python train.py --n_layer=9 --d_model=256 --n_head=8 --n_kv_head=8 --head_dim=32 --d_mlp=1024 --vocab_size=2048 --activation="gelu" --norm="layernorm" --norm_place="pre" --norm_eps=1e-05 --positions="learned" --qk_norm=false --attn_scale=0.177 --bias="none" --tie_embeddings=true --parallel_block=false --init="normal" --init_std_qkv=0.0261 --init_std_o=0.00614 --init_std_up=0.0261 --init_std_down=0.00614 --optimizer="muon_variant" --lr=0.00132 --beta1=0.95 --weight_decay=0.15 --lr_head=0.00515 --grad_clip=2.0 --warmup_steps=200 --schedule="wsd" --decay_fraction=1.0 --decay_shape="linear" --final_lr_fraction=0.05 --batch_tokens=16384 --seq_len=512 --doc_mask=false --train_tokens=133900000 --steps=8173 --dataset="wikipedia_en"
Each number is 500 + 25 x the weight over its row's rms, rounded and kept within 0 to 999. Layers, rows and columns count from 0. Numbers have three digits each. The size before them is the row's rms in percent of the matrix's.

# down: layer 4 MLP down (transposed), 1024x256, rms 0.0658, rows 53-152, columns 192-255
# up: layer 4 MLP up, 1024x256, rms 0.0699, rows 54-153, columns 192-255
down53 098:541481519466445490482516522521507552484487473474491468496426501470492460494523492488534509511510455480496465511512491519514484535496509540510484491481488488449560485547564533492505460460520481
up54 101:491463479525538465508489492517487494475477473493547531436514511508539489506508486499477500489424499496526477521490504479540542488476490540502520497449481505524514468486524519476508506487473505
down54 103:472465464507497529540475489531468530496511521548489520523523502514461513509498500515536516554445535444547515471505527488481504458517505463500492466513465466503539509519473470483555521504482464
up55 100:456506531483513496507520503491485533447489530476509513490503455530514506542558499508483483489475506502473508495515517472473488451438482473475507498515474472555503539465477502475493506511510461
down55 096:548436454494512487490507518526476487489543489518487515478529483508491572495520485502478490495495444465467525462499509524516472476535499530537508469575489462469530480523508535476511468506520504
up56 092:513477472450485513495536485467485517493507515495502480502454459497503447516505489521516510538522490456488473546466486493495465535534514477529477551557479477496508546486488505513476531470526465
down56 088:511478519542523500505540506512544472477530514503500495500474452521521513496502497550458501486506512489472496535518501486526463506493510481519502485476516522520498488482500525497469497545495545
up57 088:495524512506476498479486477525489505530515470475526566505509492543509512490522476546489502516481470528502474536482512486518488501491508517499531486571540499513462503531509507526472512464469501
down57 091:484490438504493529499496495485512500533543502470518498498460521490522507502495510475483506489505516497478502542504492488519485497474510521522479523493452495516527497490454520474489486523455532
up58 097:484509435544501472477490484516512513506539506488521502521519512495495462505566562453488498457449448515522517503487519516522500550486526478493537494503497522533495535511536548524501498551520527
down58 102:539501531471495486546522497497500477482486473491549504504503460491539453516443499581511540489533524501488546494480510494462445495495490487482502508486493540508492485494486426516510509532526498
up59 092:507497527530520468491467418467492530512517451486569509528490492483474533500496520499533504498490489444517503527514480504508495486484531487487542577546511479526479528523461537505467508483484492
down59 092:509481475458465526497499510531534492529512508481437488453475474530495492491463489549516511507523539501525533476496497496477478533503504523484426466501469487499488495474528490510509467470504525
up60 095:489498531505484492519534536479491527492511512535539475483524473555501490456425492496489493482496482508508504499506498479451493522511507474503524528464493473486497514494528493487460569521481479
down60 102:507529461499539506508503533489523530484531467504435547543507496484479466549527448471480496486479471509478508481485484498478513445489539512511516500508477466538470509490479486524502507469525490
up61 100:482446479475506524508517482494508483485495498541546494487501555534488462539506516533533511499507491479490528480491550475524498479499508540525491515465436466471485520522563480496444483520466460
down61 098:560477503512549497510493525492462493520491559478509534473537541502504499467491491488533504521522478532466503504528504553485564493496492536524507477476551500473483498522465483527463502489490495
up62 109:487534488504501499484494465505498501499494505483481517454480455506501499509486513514463544493471451541514510501478555488487530471527489508536502507503546525499496509473518493568492530485489468
down62 113:524485511508498481516496469459531524520475493529473511520513461531529497472505492466507469537519548495500495480489529480529523494470486515531548469506521482458517472543488438502498497493467469
up63 098:489498474535564526539487502521485486504487548468535537536477547469489508492479510533522490506468520491479523473499527537492486505501480530574507511472533478504516521529490481469498496467472461
down63 096:549516550511487509532532539490490499495507465512462474510542530460522511485519503458499509500513504540548500493499504483459508509524529493439487486470529528477476505507488503507509479459486485
up64 098:483476481499470503474482464496469541522512500508488515531480453511510493442502482504487440492462474499501484512471509507526492508469510539526524518518490545462471509521536501494484508514532495
down64 099:457490484512491510545464515532501521516505475496494479470470512500508514495505514485467507512485515493531445514503471511528520486473518506482494488495540554470477500512460540532489521483504551
up65 108:481473518484514525464474475530470518569488490546496506462470476504523464522507500497510497504513522499482484521508496499510522469461485521471529498502485545504531492544509522472564554497533492
down65 106:512529513490474500545506476516528503425470467523491528509481475539503491490504499507518482500512470508505469505492501505491540548494519463522505524525464493507522498530535501532513505489481442
up66 092:500540509510504522530507494492492535460468501494482553527506479427475481515486512478526511553507503513508493539477519499463508496451495496481520477460462509500489481532527509518491479536469467
down66 099:540536495502487503535498503512525505519511473512498540494496436457506518502506512518511542475465464507514460469510472530507482558532532535499428474493528500463474481457446500543490528495520483
up67 101:524466493492470515471464535478504511441471538526491482496522514516468544543519504497515471476520520537521548514503501515483487484548483523452516539489507535442524497473490489500521494491502466
down67 093:492525494509521466501494498491503500521518485530486488470503500506541510485483516462490482495510551537477536492464528487556482495479494485482476486464462481538502509499522515476490498469511522
up68 100:490482545458497475491515480480549509489531501473513482511494468489477508524506508504495498453494522533518506534550484531515454525530509562505443488531500474484504487440514497533515524504491526
down68 102:494499507513515510518558486507501497527485471484525522548489503476507510493487527500494496516512478516503500526513460548496517507508491531506503505508525529485486496485488437489477494499532504
up69 100:511508457447479483490506483501543486497510513495478510510457491457495519458526485561468522493533490501462500521471474507488508517528470539506511528505514448523544509486465493529462551473512483
down69 103:501505493521573503504493501464489479474503513472502525508487518510517493481491511507501471453472518458478542484545479495461513471463533486492486491502487530528488496499548495516528482516463505
up70 107:512485462462504474492498428534537529488519484507472489463537523511498512487521513540506481470508449493520477504457480477504490507515511537480489546456506489474523473489475526522519481464505518
down70 098:484497467483508536479514484505529505488476558467512493493509516531472483516493524508500501481519458507504490454493511515453490479496481493496500533506522481493496470514528528513523468483507505
up71 089:490488488522439510470521475480544477546493537488502507518537518494525516519454458512523528508497508511455503525502506515478480536478558513531491501477489488475453513490499508490476495490442509
down71 095:533518512511503524499502507541505510532508479502461453491512515488492511504505496535489512500528518509526490462445496516501510502545481491521473483483548540511547509519531536460491519455565519
up72 102:503500493517513520500464524469476504530475472518482475514504518545483500495504497544474504516530487514460534512525530446530483492500499516463461507505495534480529463494504472495495450513517502
down72 097:468508471475488552500488501486516509509481513532529528505518473490481515472475537526513494457527443523472503551502523500509472532501507524490502503474479485528498510489483510524488469547524489
up73 104:493480510517504538498549476460524471516567525475543495473487460542516496505488472521566532510493545488489545493493538511448486493521459489511515490538553501497478472451506512497488509492494443
down73 098:542449455520482518497466544535529464513548465503477552502491442468548539499514460499517513488456547464482521541476507507530472523479484499524500520495494534463532486519494516487477503470479512
up74 106:477442479508495529545492471486500492518539519516501533468519539492495502525461500474517429569455488497547504488503514518493473472503474507526494498474485464449499484484466489494513494505445505
down74 103:508482510504465504524525513504526517538510477491444555482498531501496519467495509507485505545473466491546513515476517536498505504469466508479470487538500454529492483493508536526511504508480462
up75 096:476536500478522495491492500535492483505499523478510468497481479479497499490470524440527518500491534473494528491491531489497500470526491515499489498504452520516530491484469518458485480497499480
down75 099:487469498489508576480524475514497462551478492500493577530486553528505441470534510509506530502460468535447492512489475509507486515523487467486503508508488501501534461499468514517503495461510505
up76 114:499506548515523488469486540462498514524510481512473480494516518489486458459532493494467554532525527523499540503497446459480541471491505536510492568482470519508487529499512498513499508462461515
down76 114:515492502522490525529424492507471487479478525509514460500503540510535499481494496520500562514543503500494463487487525521489501494482510524516460491510501474469500478467549520503489499547443471
up77 103:499512489445493537506510508495490495545502498523494486482498543487465485520498506523506496542536504538483472507489517485446500547496459514496515560510518488462512512477515517524488509490489553
down77 100:465459503508508492509493503508507487504558470464443539493559509499442508499509463471490503525498498498502482518502561472508509526515521542454522524498482472479512500486514498500497476513503492
up78 108:550471553487540505481483488513549459507467485496504498506489499498487482492514488507507549490523476489509502502537471501490528459466557500506541532499519527507466535493490520487535468507515502
down78 107:517490511471456500521487471468514515501550533413460516505517522527479478547522533539499513500482520514531472485467496488482551510487495495514475478524488490451486488515505536490486488477526499
up79 100:496512531467495554501509447490508467502505476446469502516466485507497535462510510528535480531512451509500510501481478525490513503517465482501536466527484535513503542546460522514547533504545521
down79 099:507483474519516500459503485499496538523504455465494442523524503470510470560465456524491493455517522500531504508555496540481472484527473533511499508477476453440498475485498480497506495521503435
up80 104:515499485487493532426507462533452506458483488457496484500478460457521490521511498487508510496549502561531499486510499488494515489455543524495479521454499487464453580519518476491495477454529533
down80 107:496492518482490512489494499492498435529524467520499447468455485538479476496477463489489524514470531517540518500498496515531482476493510558540500503526490511502487480522539524468510501517512525
up81 101:464450493501509481488505520474534500469500485448542481519494489494521525542558549489496484500554499464494532468502493522481526519536484497497536509451500488531515517484488466525533466507499507
down81 098:438502503538516506466443529476499456483524484500502509541513534509512461490461493567495492521426542518501532480484508566482529534482488480467465493523446462494446484517485480550467558496527478
up82 087:497499514479449512514510507528507480512514511518527502513502498504513508496510488517484440486516513560528507511530555479501583500494495486486529473521514493541503514521472509485515506519480527
down82 089:547469490498550465509441487489505518533461457520493504504456478477502486492489504516496521483487507484516492450429490531530454519523478487533444507513500476503508519493485566485461524501518505
up83 106:490510490518493492497503510432543464528504513484523522490481446534501504502476521524519531530532522519478513489507450471464493483525496507490526490482521478477518527464480556499539498486458494
down83 116:504490522505488500498473514441491497534470517540531502509508461517483517507517497495475494492537503462499498486542502482506539516504500479512491473488484494460536448536519479490574472485495478
up84 084:488493525471484488523520473526468502526508521509490527480493536510520526477485500572482490492496497524467511532497475507504494510523467537491502535510546505486475550499474535543510520453461475
down84 080:494497506519505520468516535441492537459497496518505485495527475507490486531489536488531499518506552504498537530491483553493491511461511504521507465484450477488536480476528492462487487476442517
up85 102:496529497455487485527490517522516443506451482490506511476487527504467481514508508467504439499530511484511478439515525553536520474527509503462506532504486468476511496527486497513467497502506524
down85 100:519549553505546471491495497516484504544508505518485511473505447490501530521518453494516555497496481505515515498488475508496496473489444498511468468489560547496483540469480498504486460454481533
up86 110:501511511524467493524512480518459476496458502535501519470485480480547476487523485485489505503495492492500508518516556517500503484493531529499540505476514501533480475489515500509509489490510564
down86 109:518484531522496517472533508520480512537494435454530508534500491499486522525487528497490467447491492496487473501483523490491476489518509501492567514490500516488509509525503469480484543516492521
up87 106:524444503503501518517510458509514518530464477499481477438511520503495518486515498535482511477498477505495497491438487465487529521516522532488490514485508528465542540517558520466484530492506514
down87 102:493490513457528522506449492478550485484484513502509469511519481517511501509490467496418543477507485494481458535477529496526518478486493485523514494488443510475479512515495515532507494530496472
up88 102:449510502500492521487499505521497520543520476471473475518511493520521508528533535484499486519494479549532503498512489474488488482458460485512482501471480460526485498539493456500515523476505538
down88 102:486501484487469479499462502554508474485516472500489483500483461518495514543492525485473441498463503508502472481465523477490487501524494455505512524491493527472479477489507464528544529529541500
up89 097:487486478554472544521538538521485519471451548495529468472546506481461500536500494493484477518484502480496447495517490504509501494509519559501532531505453528477483474477530497485498514546492517
down89 098:515507478511525512497437442497511516513516468502483481528494515488494465482497489478509503509535513449465492476486490489482538490533501460543533521541538506532505457524449505502487511540544515
up90 091:485466515521514476482500520501491527519541499504526496492529482485522462499455499468521493480496540534499507488495570519562485521499506530435501506522480520477486493546482479529502472586498474
down90 090:518468519533498481462456487519479501488490533556508470535526528527500504515490522496516529501492550481458473492500460457481520482479500516491459494482495489499486507485494487519505544493496483
up91 093:498503501501490504474512501481520483540518483493518500525512529511469517464545506465487502482544501519519517491481482484475520473517530464495498520512474488465545539461500540502524479524542450
down91 097:445485511453512470490485495519459503524517466468535475536497503516517518503494518495500516520489532504474499460516471511459477494480541470473488524525479507499529536489520503513500495542489519
up92 105:480483453549547490536538526452495467480481580501554516510453504560498507460517512486471499525496502544517510489475528492514518448506525524514488477514480484476516507475490486522490468509498467
down92 100:508508493516466507511492509527447491453512507526461502515509475482477520458534510506522472497479482511503488503519519489479518500522532485493494496483455487530516483510520483542497484617492473
up93 111:490496468465526531492488496459498534482444499479522488506499475468480477505517493480487541503477520550534496487511444478527524547489546473530538473533487451537527465505498507543488491472478554
down93 099:484507515488508506532508492499475512543505476493533518518486476465500585438535494511533488478529444504543498489521446511535511539518538513512471488453528512474458470483490519504490503470502536
up94 091:525526497530484537532490505504511506596504482448486495480492519472507470463459497514462477479520487508476498520542491511500535533484471507480457475496493493484480479468542537454506452469508474
down94 099:450485457479471492489467503537505490503515453529486506487493513525476493513560514490501499474518523517536499516521492514513464522462522491458497490488486516512481508504465502493526544488496494
up95 108:456499517520504524472509475542522485503508510538467520464517486502467479463506504537505531526462504463474490488508511476492509518501509492517456472534525553544502477486500504496510518502491494
down95 101:510481522503493496471464519481482527535477527510469452489502508534495544502514490529515541459502467533571511498486520509486490539469516530477521526482457532467494474490495469521523518451535454
up96 105:471522510508547510556518506542488503519492487492454494478540453468484536490446509478542514511458479483448505532465555518490558475501499502550499477491524521502474474476524486500478439505518501
down96 100:466490486507484546523480489476496465502520500552474520505499496515540500490533501507518516470458479489534494514495493461499497531512499527498538546464519532521547523541509524472510537493475505
up97 100:513477519442541489501560493464510506489477504493503502465485556509532483502501520496500536503444499505518493513510511506508536540489502521481500508521481479495506508484517506527522543468531537
down97 096:509477502534488512494487534482463507459500496460515498568527484470483503490470478517551516499503504512470485525554485477466487470507506503515473528469491501460530511520507457507505535515493493
up98 090:508492532484535462465489481490511482496461495503536499455448498530505526491549505475512481477466514510481511504546523448526520483484489498531444502496487503467501580474579486519499491493493526
down98 094:467503500507458558456534470544468508494503501470521470497520492481512571539530487493482481479472497515511506525464458524475471460513520578483486509494500498516471504500451467512465486530534535
up99 104:541480467474492466459521487469530485478493526475513534515480514482556471500515499526526525508455472477469527486504519508497468518523510512513516494496495500500515511516487503533453460521490484
down99 103:466490500535463499497515524521503487487505465497462486487468495483452506502462496539493475499496479524478461510523515497460503484437482507509515551495443502499526488481532465525479537495481529
up100 101:506507486504447512501460496489529507509414473510490522499501491482471481490504487547494519429517518502532494511498475514494509526499532487492523497546487505519503526525517451501481465539478523
down100 100:500486544480532496471528488521499481506500479465534550450480513506509516514536539495522504494480515519470497533499466480467495447545484480507487461475504498525495525505542544498521487481529527
up101 108:482490485496509512501458474469514525506518479526523466514476512431505509518492527486513508488518456523518479504512517549498478469490515479488500489464480523500501472480491485502524485519491509
down101 101:513487552520464511486512520508464494511524468436516509500512498511473485518496509530501501502519505526503487514534501433511472535484455550468474459512556460485488495477506534480511465475511477
up102 096:514465448514471496497508525475514518492495512472481457467500522491464489526538479504485515525505491494505482545463540503471525486453454484500482481459512517493524532515504465538528502483452521
down102 098:520518468492512499485526533469544489504476478489491462479507504498507471445473484483522517497450529526543470512514503438503480485506481495506478517500507476499527459470476510519515525494537537
up103 103:486539430477545527495537503485473521524458505458492558492479499490489497509488475518508554499494445472540502525498498507519514511499484517508495490476481508467504542511505511535482493504474471
down103 098:544475467448490500513501459522473542500506461482515435494498508477473516446465502502537519488475519520520499512444467445526543489481505496494504535527502530513502486492512503523512519554492523
up104 101:450484501548503508480505500477511510507508502518540470468491546483531520505512473510503483494484528563517533487463493512482450504471455525555494448483483490544530477475515531508549479529507444
down104 105:494487520476545486531516494498480513459492520466509499475502502512547517541505526467477494486527521493491503489559492492520497484492582462515462467541516497504512510489470453507497535480529489
up105 101:461505498532508482474462483547458546507516502501494494501501549490486533538485451492479525495526494489505513510499481496492517501515524465474504566502477441498510504492522520526516534517472564
down105 097:547488516507509500542515454489518455543500495493524517493562482524478508471499538492498531475437474514497477496438452505526506515515516476534480510502530484475517517528502477503533501502514470
up106 095:509509537488446474524504429472498497471492499497483509529463503500529463555486519483528507451517460541508458497533478484534534498474503497495514534506491473483529512541482516505521515528499506
down106 094:510547480525556513464522489546528513512564469528523519503509493487476527529505483516472528487494499435523527482429476453497506541475508484506500488507506497497481492481502489512457515554515492
up107 107:491523445470445501550520482491520544501514447492476482525484527502474481518490540492502483486514514505469482544538481509483543485543468467465505479473493537475478493496457495497549516494450515
down107 106:561544511511504535487493483537493525528447484491490475474527479487520499479513500519449535479475517501524491498544497521444524480499478489487497529497507450490533507476489462512523442499434507
up108 088:490525529495476465473516525475486496507479505504471509552496503482463479479565506567492522483521489515445498481473530460507522506480517457520500494516485491502486512506533564452465515508479493
down108 091:500534475484471487507524500460484492491435475500467458475502467493500585546504480480498503532489484471528464533557491462519520484481486482470498477489554497491523496502497529492499506507494476
up109 094:501467521514505514512493463473509510523499513505503501493530487466489520500537460504503473558460482487481443514539500530481562511487512519493492518508500515552496491517523465533530477506487506
down109 094:478496493539531545501533507517527470519524500513480544514458512508502466503511467530499491522484516452484527503530502504491475492506469501479496508458480510497501464483462494484468515454514552
up110 100:511510483502515508497502489460518469495501479516512514518494486483465513548517497508504475499491522484504540480441511502502530502494491507494483449502500503497510488527485463504450490486538485
down110 101:509482454448509489491495541484523459516532480489497462489513507513518488479496512492517495494498490476484477477504478511523511514476502503547529515480479506531507463440517500514477477487454505
up111 103:448489470515484474495512538485505519459501520480492498533477497460483485506521532534496507473465506537475513513524483543481535503524511517467462503483508511519498481551485533515501468498484487
down111 097:487511549515515480520543459562515474514456488482482479507551530519522505470523502470476511500466452515523503523467482499527514515452524468527515536471532470533495500469480495478517504508503519
up112 104:456532469521519531507506504479519549505523526478487508514475455482514509500473499514490536497483519537487517522535514462502492558524522446535528473528540545518461513476518504524533459503508496
down112 113:481499503467547454444536505519468486515499522526489491466478527467463496501464518450476475468443523499478478500515504536486524485495513500484518529513509466487502503519483498521450508531525493
up113 102:500536484435479505480523556487493474484483534506419514499491476480485490515464525532477499504464460514482517538457509490537542543486505522513541517461532491509539490487507453511506466509536462
down113 103:530470536492538441484454503551521490465476534503470506472535556482477473493500427475501495481505517535513477470516473461496529502485510469526517534520491531458504514495466513512493505504478522
up114 104:467521505506538486507488489507520528506488494465519496466458464489509521530510471467493505502506512465551490545472508502474508468482497494455540521506500466516463510511533480475492473513493518
down114 103:529504501498495495479479556493477472500505517511475519520518502481505521468478466477497517501470513473524522509497490481490501509499553516458469455535518489501526508522489463483475532503493536
up115 098:509490503531471524459566493521526482521496489497561490525513427464516515513490458495494512515512524485465515510510527486483506489493479492523513497538544513551468504522480556495503496451520443
down115 105:519548504520502466477502506471483490520508486476466536502498536472516516491471503475541510494490514479492480493509508503501550542512534488483510487504496498478517459499502503504499524492495432
up116 106:461516487500539534477530472463523494498498479497509471515503523494513469468474513482486479498544564542486463499520516469509461507497473523497518483497514517523492524481558522487531511492495495
down116 098:501501519501484520479510483478503491501511510526502490450473512476460531489509497496500486472500454466487532536487501475537469487514491532510481457464503531493528498533516563540506521509521477
up117 102:468524548498467492434506487546460490449514503499475525480429466517525476513510465487500535484528489524520513488531543467459479494503532548528503486541508483508519464496496498503521487477484524
down117 100:484495514509496506538506516505519463522494467460474480483522513485494483471515492467469472470515506483528475466504483507509558471463533494464494531491461505481476541506529505473474507489505510
up118 095:502482474544483500487443505501478499467498527486546529523536499486477534499539523498474510529454482544530560511500508514539478509480473530507508529483488488512514519531519513488453553509485455
down118 098:525504515506508470514548512489511520510510498506508468449476483527489498489489487489531516511501522466533494459569515517515495538520486484487486460510493477489530503492498572472559485518492527
up119 094:490494476479521504490463539506500485489481478464497509539495503533477515538497523489472484509478491497484510489467484459510535502502463506535530533550503479510503516539529517499462575484459482
down119 102:509489452489479537493468504484465483544552531460493466518543474502465497502501491521474494513505516488448506491520485537534479532521517511494483458495509486486495502549508483535571483482541493
up120 097:519538497525513529479448493452504507507461472521528503508537542476532512499506519489524524434497453491485483480481512489492487491470533533481491502497520459483520489508489480476453483533489487
down120 095:539494486448508505504442477524513521462520485448539488502494480514499469509512513516482505533522532540493478527468495495513508492484510480502535479452502489477484495513506490483501494506479541
up121 089:482483481475479486506450509513508485501503505463517528505548489524501439509520468506441505472497502453462521532568481496484516505532512518535544541502482469545510500492532505495495489461514518
down121 092:471510489495490502476465518471500518525494490523491506548500544510522527521469495486523483502473546505521473524501463492519497553559499460495519510511518518516476478499463480515488494505492482
up122 113:489513463519512474480456547481485482542521491507484489482491522506508415465485495500474524528515494483471524465476517481513470455479473490532497472511479504498492474533496514507493455502486503
down122 108:440507543527472490495448482512503467523519445505501525530537522546507503485501528491453561504507483463462521496511493500506521464514461563482518499496521518469526515489531482515483497503463465
up123 089:507506507508472501500519506485477466491500500535517551493514518477477484504540471520528481533536519498465521524531541494514509516453532487509506510513469499461529515497479530518484472510516508
down123 092:511558514497540495492522467552525529521475513491467519525498490512478536532499501501474517475494511440492504468495511500548485547508458510460501490468464500473522547508505520494496521483495497
up124 102:536525509480526479519484472521484473513490508460490509530494530489511458462469518532523466475523548528500500500489490475485500483473491497442491467564489510479535519505519520516490504563483483
down124 098:493536502542483501511478493474502500545558513501497473496484539498507528531491520533508469462477482510481523511510516481499505488509495479481535528545460528490479482512471526509493523496467497
up125 086:507515568489474473565484535516504521447465548459508517469461474503500519532474510464495498482475526490492526524510516510499488497489545548495476448470521485481546506496490512491493522524495522
down125 086:488483433520521538475480456492481490521484464534515514514525523543469491494476469532537456492516453491507464481517506549481504521492490501520529490565482540527471483519488479525468499503486518
up126 098:567488483531473498492500509517509452502499468496512505479470480484493496517524524483482489461551478525481504495508519491495527468451481494497519492470495467443517497476468500530539485511538455
down126 090:469508469485554468541458535523497518503524524535499492529511512487517524475475498492526523468509466502510523469532536461487509489490529533490475480519495475517493540492487502524521478437513504
up127 106:471506537531492457499464475502522472490499451509495487505534479450538510500476531525493536513519510481544529476500533471470472526461517485489501539501534479460486482448545513472486493491502521
down127 102:478475512506479530536517527466478511490503500506463497515519452487507486497483482449540503533522488515501516507514478507511511468564498504492493485546465521530463524505520435532469484500502421
up128 096:471511503488454499512513539498496533488492494486469523506525474501497460482493467506511521469524514523481468466483498504511498483520539525489483550507484521527513529501521540470497500503466530
down128 095:503512506455526554473486554474445487515507512531536494513491517483508549456518476573525454522533527451496527475511490484503480500510522494501461482514466493525479530517447478484515454499503494
up129 096:505510493482511490553537518551484514479515496556506454504538519512497478469507487553557488482510495485456522445515471482502506528508505508473515471503538476466514519448517541468531470486494503
down129 096:445504506533512513468537474485509504471478508450501505458469502503486536490480543484517468561499552487515497532512464480523531497527507488508481508506491499510491485526509514539481523523474514
up130 098:501511490482459524512506490503533468473495521512471453458560452517472473525492486512505509469502484461477494527508525508481497599498495507526541504485499510573532472488502493505463497508524492
down130 094:503539534492503489471554544558473484445527483481512482507515540501531491524470512469501459508515535482481496491528488482474506483524509482524538531505514493506519455496462535477486513524488501
up131 096:489502524495488508512471529526485531489490480500517518535500494501502526509526519524482470461480458512459495485491462481544492530478519485524513451499503498496559502508499495527487509486522511
down131 097:542499474493474484494532467476502484498515517561473523481557531478511466519473525496508508505490506472522517504498520494466521483476454435509479485479493457503533493540552517516522502487486515
up132 101:513484463515497522500470520510495502486501530516488502532493455490481537510491492516481494504474471548489531537509508473513504505519503499517461498494483504536563532481487486443486539514536492
down132 099:494515530539477489506542526481548484482532481491481509513474492511539505498503470475467480494503484496511496480537521544477507442515489489493466479524500513495539500483488484455539453519494547
up133 091:522458477486469508529455511536500481481495528481480491459495493472520482516461454520446498486492488485474506513473473534549505506507517500515498509532507486527516527534494498493454449512483516
down133 090:505515511489476481490510522498495516527515485513491489481482470514517500467539504483478501485489528515508535507479529507499441458486494514470499502486512507526509497462470523508478514459563499
up134 102:454500484511494501508475466489506537496522509433501499522526487499519499549529486506497451496459471497531504518472516509502531508475513472541508504500510542476528494476500475458491516503512533
down134 097:517489506508544522507469439552493483499476518491500514485488520508499483500513488472484521493502479532540478524506500525529477464494519531460526514484472492522500519501481512503489491497509526
up135 091:536468486463522500479460483522508501526492481497488501567485524511509487442517543480495483500469489477524546475501511506507489503495485459544491512486491525499517470485536486523497531515541499
down135 087:484531518506484556525481484497507458470465508508507502493475517496492504534501484507526486528511496486486498508497557522513493470524519501471462467532472501454504511535486440465451501484536516
up136 097:504462518511530486512480504479519550473506507478512479491506470537487498474501444521472492522445502500503521507500507484504486479504494540446501511498493473521493486468489458480524544529489533
down136 101:507511491519529487445504485507488529552474510528499490520523529518496473539514507533471524474523523527493494502473492491497503489486483526530515532505500462492477453479450479523487504500551492
up137 092:518522496504511539480491462500512516481505515548469458496507523494518495499505492464494471551477493554503467510508466503444496504487542505514515504523491536493446498481520556493524520501483518
down137 098:503489510555463546529482552533487466513471453529524507530514500489483497487510537532525503472537501460542510487533508480517478506518477520487521509504460482470488493517499521459511519506492522
up138 103:479487459511538534484473482479518528551529504493532541508489503540482494495512493530479476438513489528557504487481465500500499467510527516508497512485469494509491508511513451507529500522461499
down138 101:505502487488496483496545477512474500465540506606496496472462518473461436476473489510493526529535512501506501476486487511504487560519537503453516480529459489479529486471506495505521514500492548
up139 100:502496463504481477460490523545492458489514460494437460523547493481518507499495441527517461478501496546479557489492512536458521470512502526516551517506495494507495488496506482519510460503473508
down139 099:497553514484495499479480527470491493484528496452504535517472479473494483493494513494508468523503508495486568521540505508483487491520499467458436526441532502504512529484477526473562486493486534
up140 103:467457521542485486510470532521510488520533478531519463528504473505531483529504479497479501477466498420466483511537501504496489502511526569503499511516467560524503509521479514458498484501459520
down140 100:528538523491519483457481529490539473469467523531462469492492547487505487509471464499486483490508510466534550497461504489528490511496510507487541503481501509529508479485491481488511448515493470
up141 101:489468468440481482548460511481500491519538495471493528487458523518464514503533538500491482488480459523498508516532484443486492519445478467470551479527504530499498489502480466477499501506524516
down141 101:495506446500508455502524507493528499505541486496545520515530485494484514514558485539487481501489498472490492471474507501507467543541529500510498537501524495479576511531449499509539459478516536
up142 107:517523486477547462508448511502458480431495554482465532476465505492513484475504499505539492505535466501491483532512495486453490489480531499538512488480523516465543518489520563523515495565515499
down142 109:545525516490467511518459524489524517499502469542506507479551496500550473533500492476458515478491495513483556461510482494517499525493474493521525497521458535440486531504531513501460538476486464
up143 100:464491495515544518500480500495469502491478534484481524504509517448504525533494552483535485500498490513499471500539515533465514491499500494549471483481470519533496509466499469528492533485529464
down143 101:483477499461479523477527497522514465493493488515545516468499504527508535490503507447506489489513494520508490490463514513479480493491490543512516520474516512527511508521488496517481527492524493
up144 099:483515505523517474543479523434501489544464541548509518544472513553516467517511489499505509540501503501512516515489470502490489531519482544449461501495530484470526518466457473475492471446513476
down144 107:480468496506460443516571484511544461532481550492486503501457480527535484511521506529503484551520517511480527487524519473488490489475527507489538471524440516526506495513471495527512509451494486
up145 096:498520480508511519505483435548446517498467519486486503480475513506531466496533538532503465509493480540497490523461497541483499448485484488528512530516510476464525550493469463472529498492518481
down145 095:537465508483537490518496537481468502536517499501560469466515527481490511540459489525494538519503501533499481525547491529528495531547538501465485474476515489505482504488516512510489528519470517
up146 101:481488492551494529490460486486508509514487493508517524504531500470522494450502501486478511503506479541512493491515458540479527459505500518505532506503448520498535454514527508457516480510519492
down146 100:495489499473515513486510548525497490497493523515482485431479450517484498542526528493528479502479507474497514463538521486514539526517542493464459482525488488502470547478517503520499532504472495
up147 097:475475534465473500500540455497491494505497524517508565462507534480486461524487507515547482522501491489525481518504519454466516481476545526492485482547458482518491499465501530518504496500512496
down147 093:477532461485517511519505478499466474505510520489538538497505495495493496459503534518497444508471543457487467513480531512505557528471508491522521515459513515517489487502526506495487510490477492
up148 105:485566514514516494525486517506532422511483509458497523509535499471512426485526504490512532512518525460529521513527508520472465497510482499486465514510496517500505497499503494434533494503546514
down148 100:518489491476533448465485504495489504493496519525484462521478497514513486556484481508515543487491483517510468475546511527489500497498532535507493491533484500487467501489465507546500505494481487
up149 105:491462516524504500479519493511510507524473485520509494509543490526530486545459527461494549491462459500518488488531518475492512490519552482496508531472511515506491508489515489510496514446487529
down149 098:525474491455487499524497495503486501465500483493474536497507512538543549514564525502515515527536457467496562518489462491518527464515513514509514512540517443532494505491505486479494493506475492
up150 106:448534508504554530515480495540514488523538497464506519511500502486528510492534530478505498498473515498456494480536479513524503473507515475569487466478484488541518483483503479520477510482521527
down150 106:508482513548483476477493536449507462484536505473543486494521472532509475451489505459509511515513521480506513475523525482516494488536497524536523500501562534476508513525476520474523480511492525
up151 101:518519466444520505516509485492496510507495502529552541480529489472472501484490507538473501479529481474509502535477539505482522479467485517498514498455526483482472508510514498511469511505467460
down151 097:494488503512493494512448491522527487517561531523509532502468487505539494495505515527512505511504509500522490482475455513506540520507485524518481485494549556493492536531502459466487502552511430
up152 104:486478509502505476536528476464466488485517547467473498488481469479482491481536528499486467471490522505512526498519536530476500500498479517496491520511515485471497483518537555530519571515501552
down152 097:527460492477467493497503554531494517519501485497570474477530483491491519488493491514475476487472501536475472489472511524492478513453534514500459533538513493484492536512524522501473495480533525
up153 097:478508536481498516554499472511516487511514491516516495511469487511490510514520516502475515496532509504479483539497491480467515503510526491502490465495471506466502459507483497549527513501505471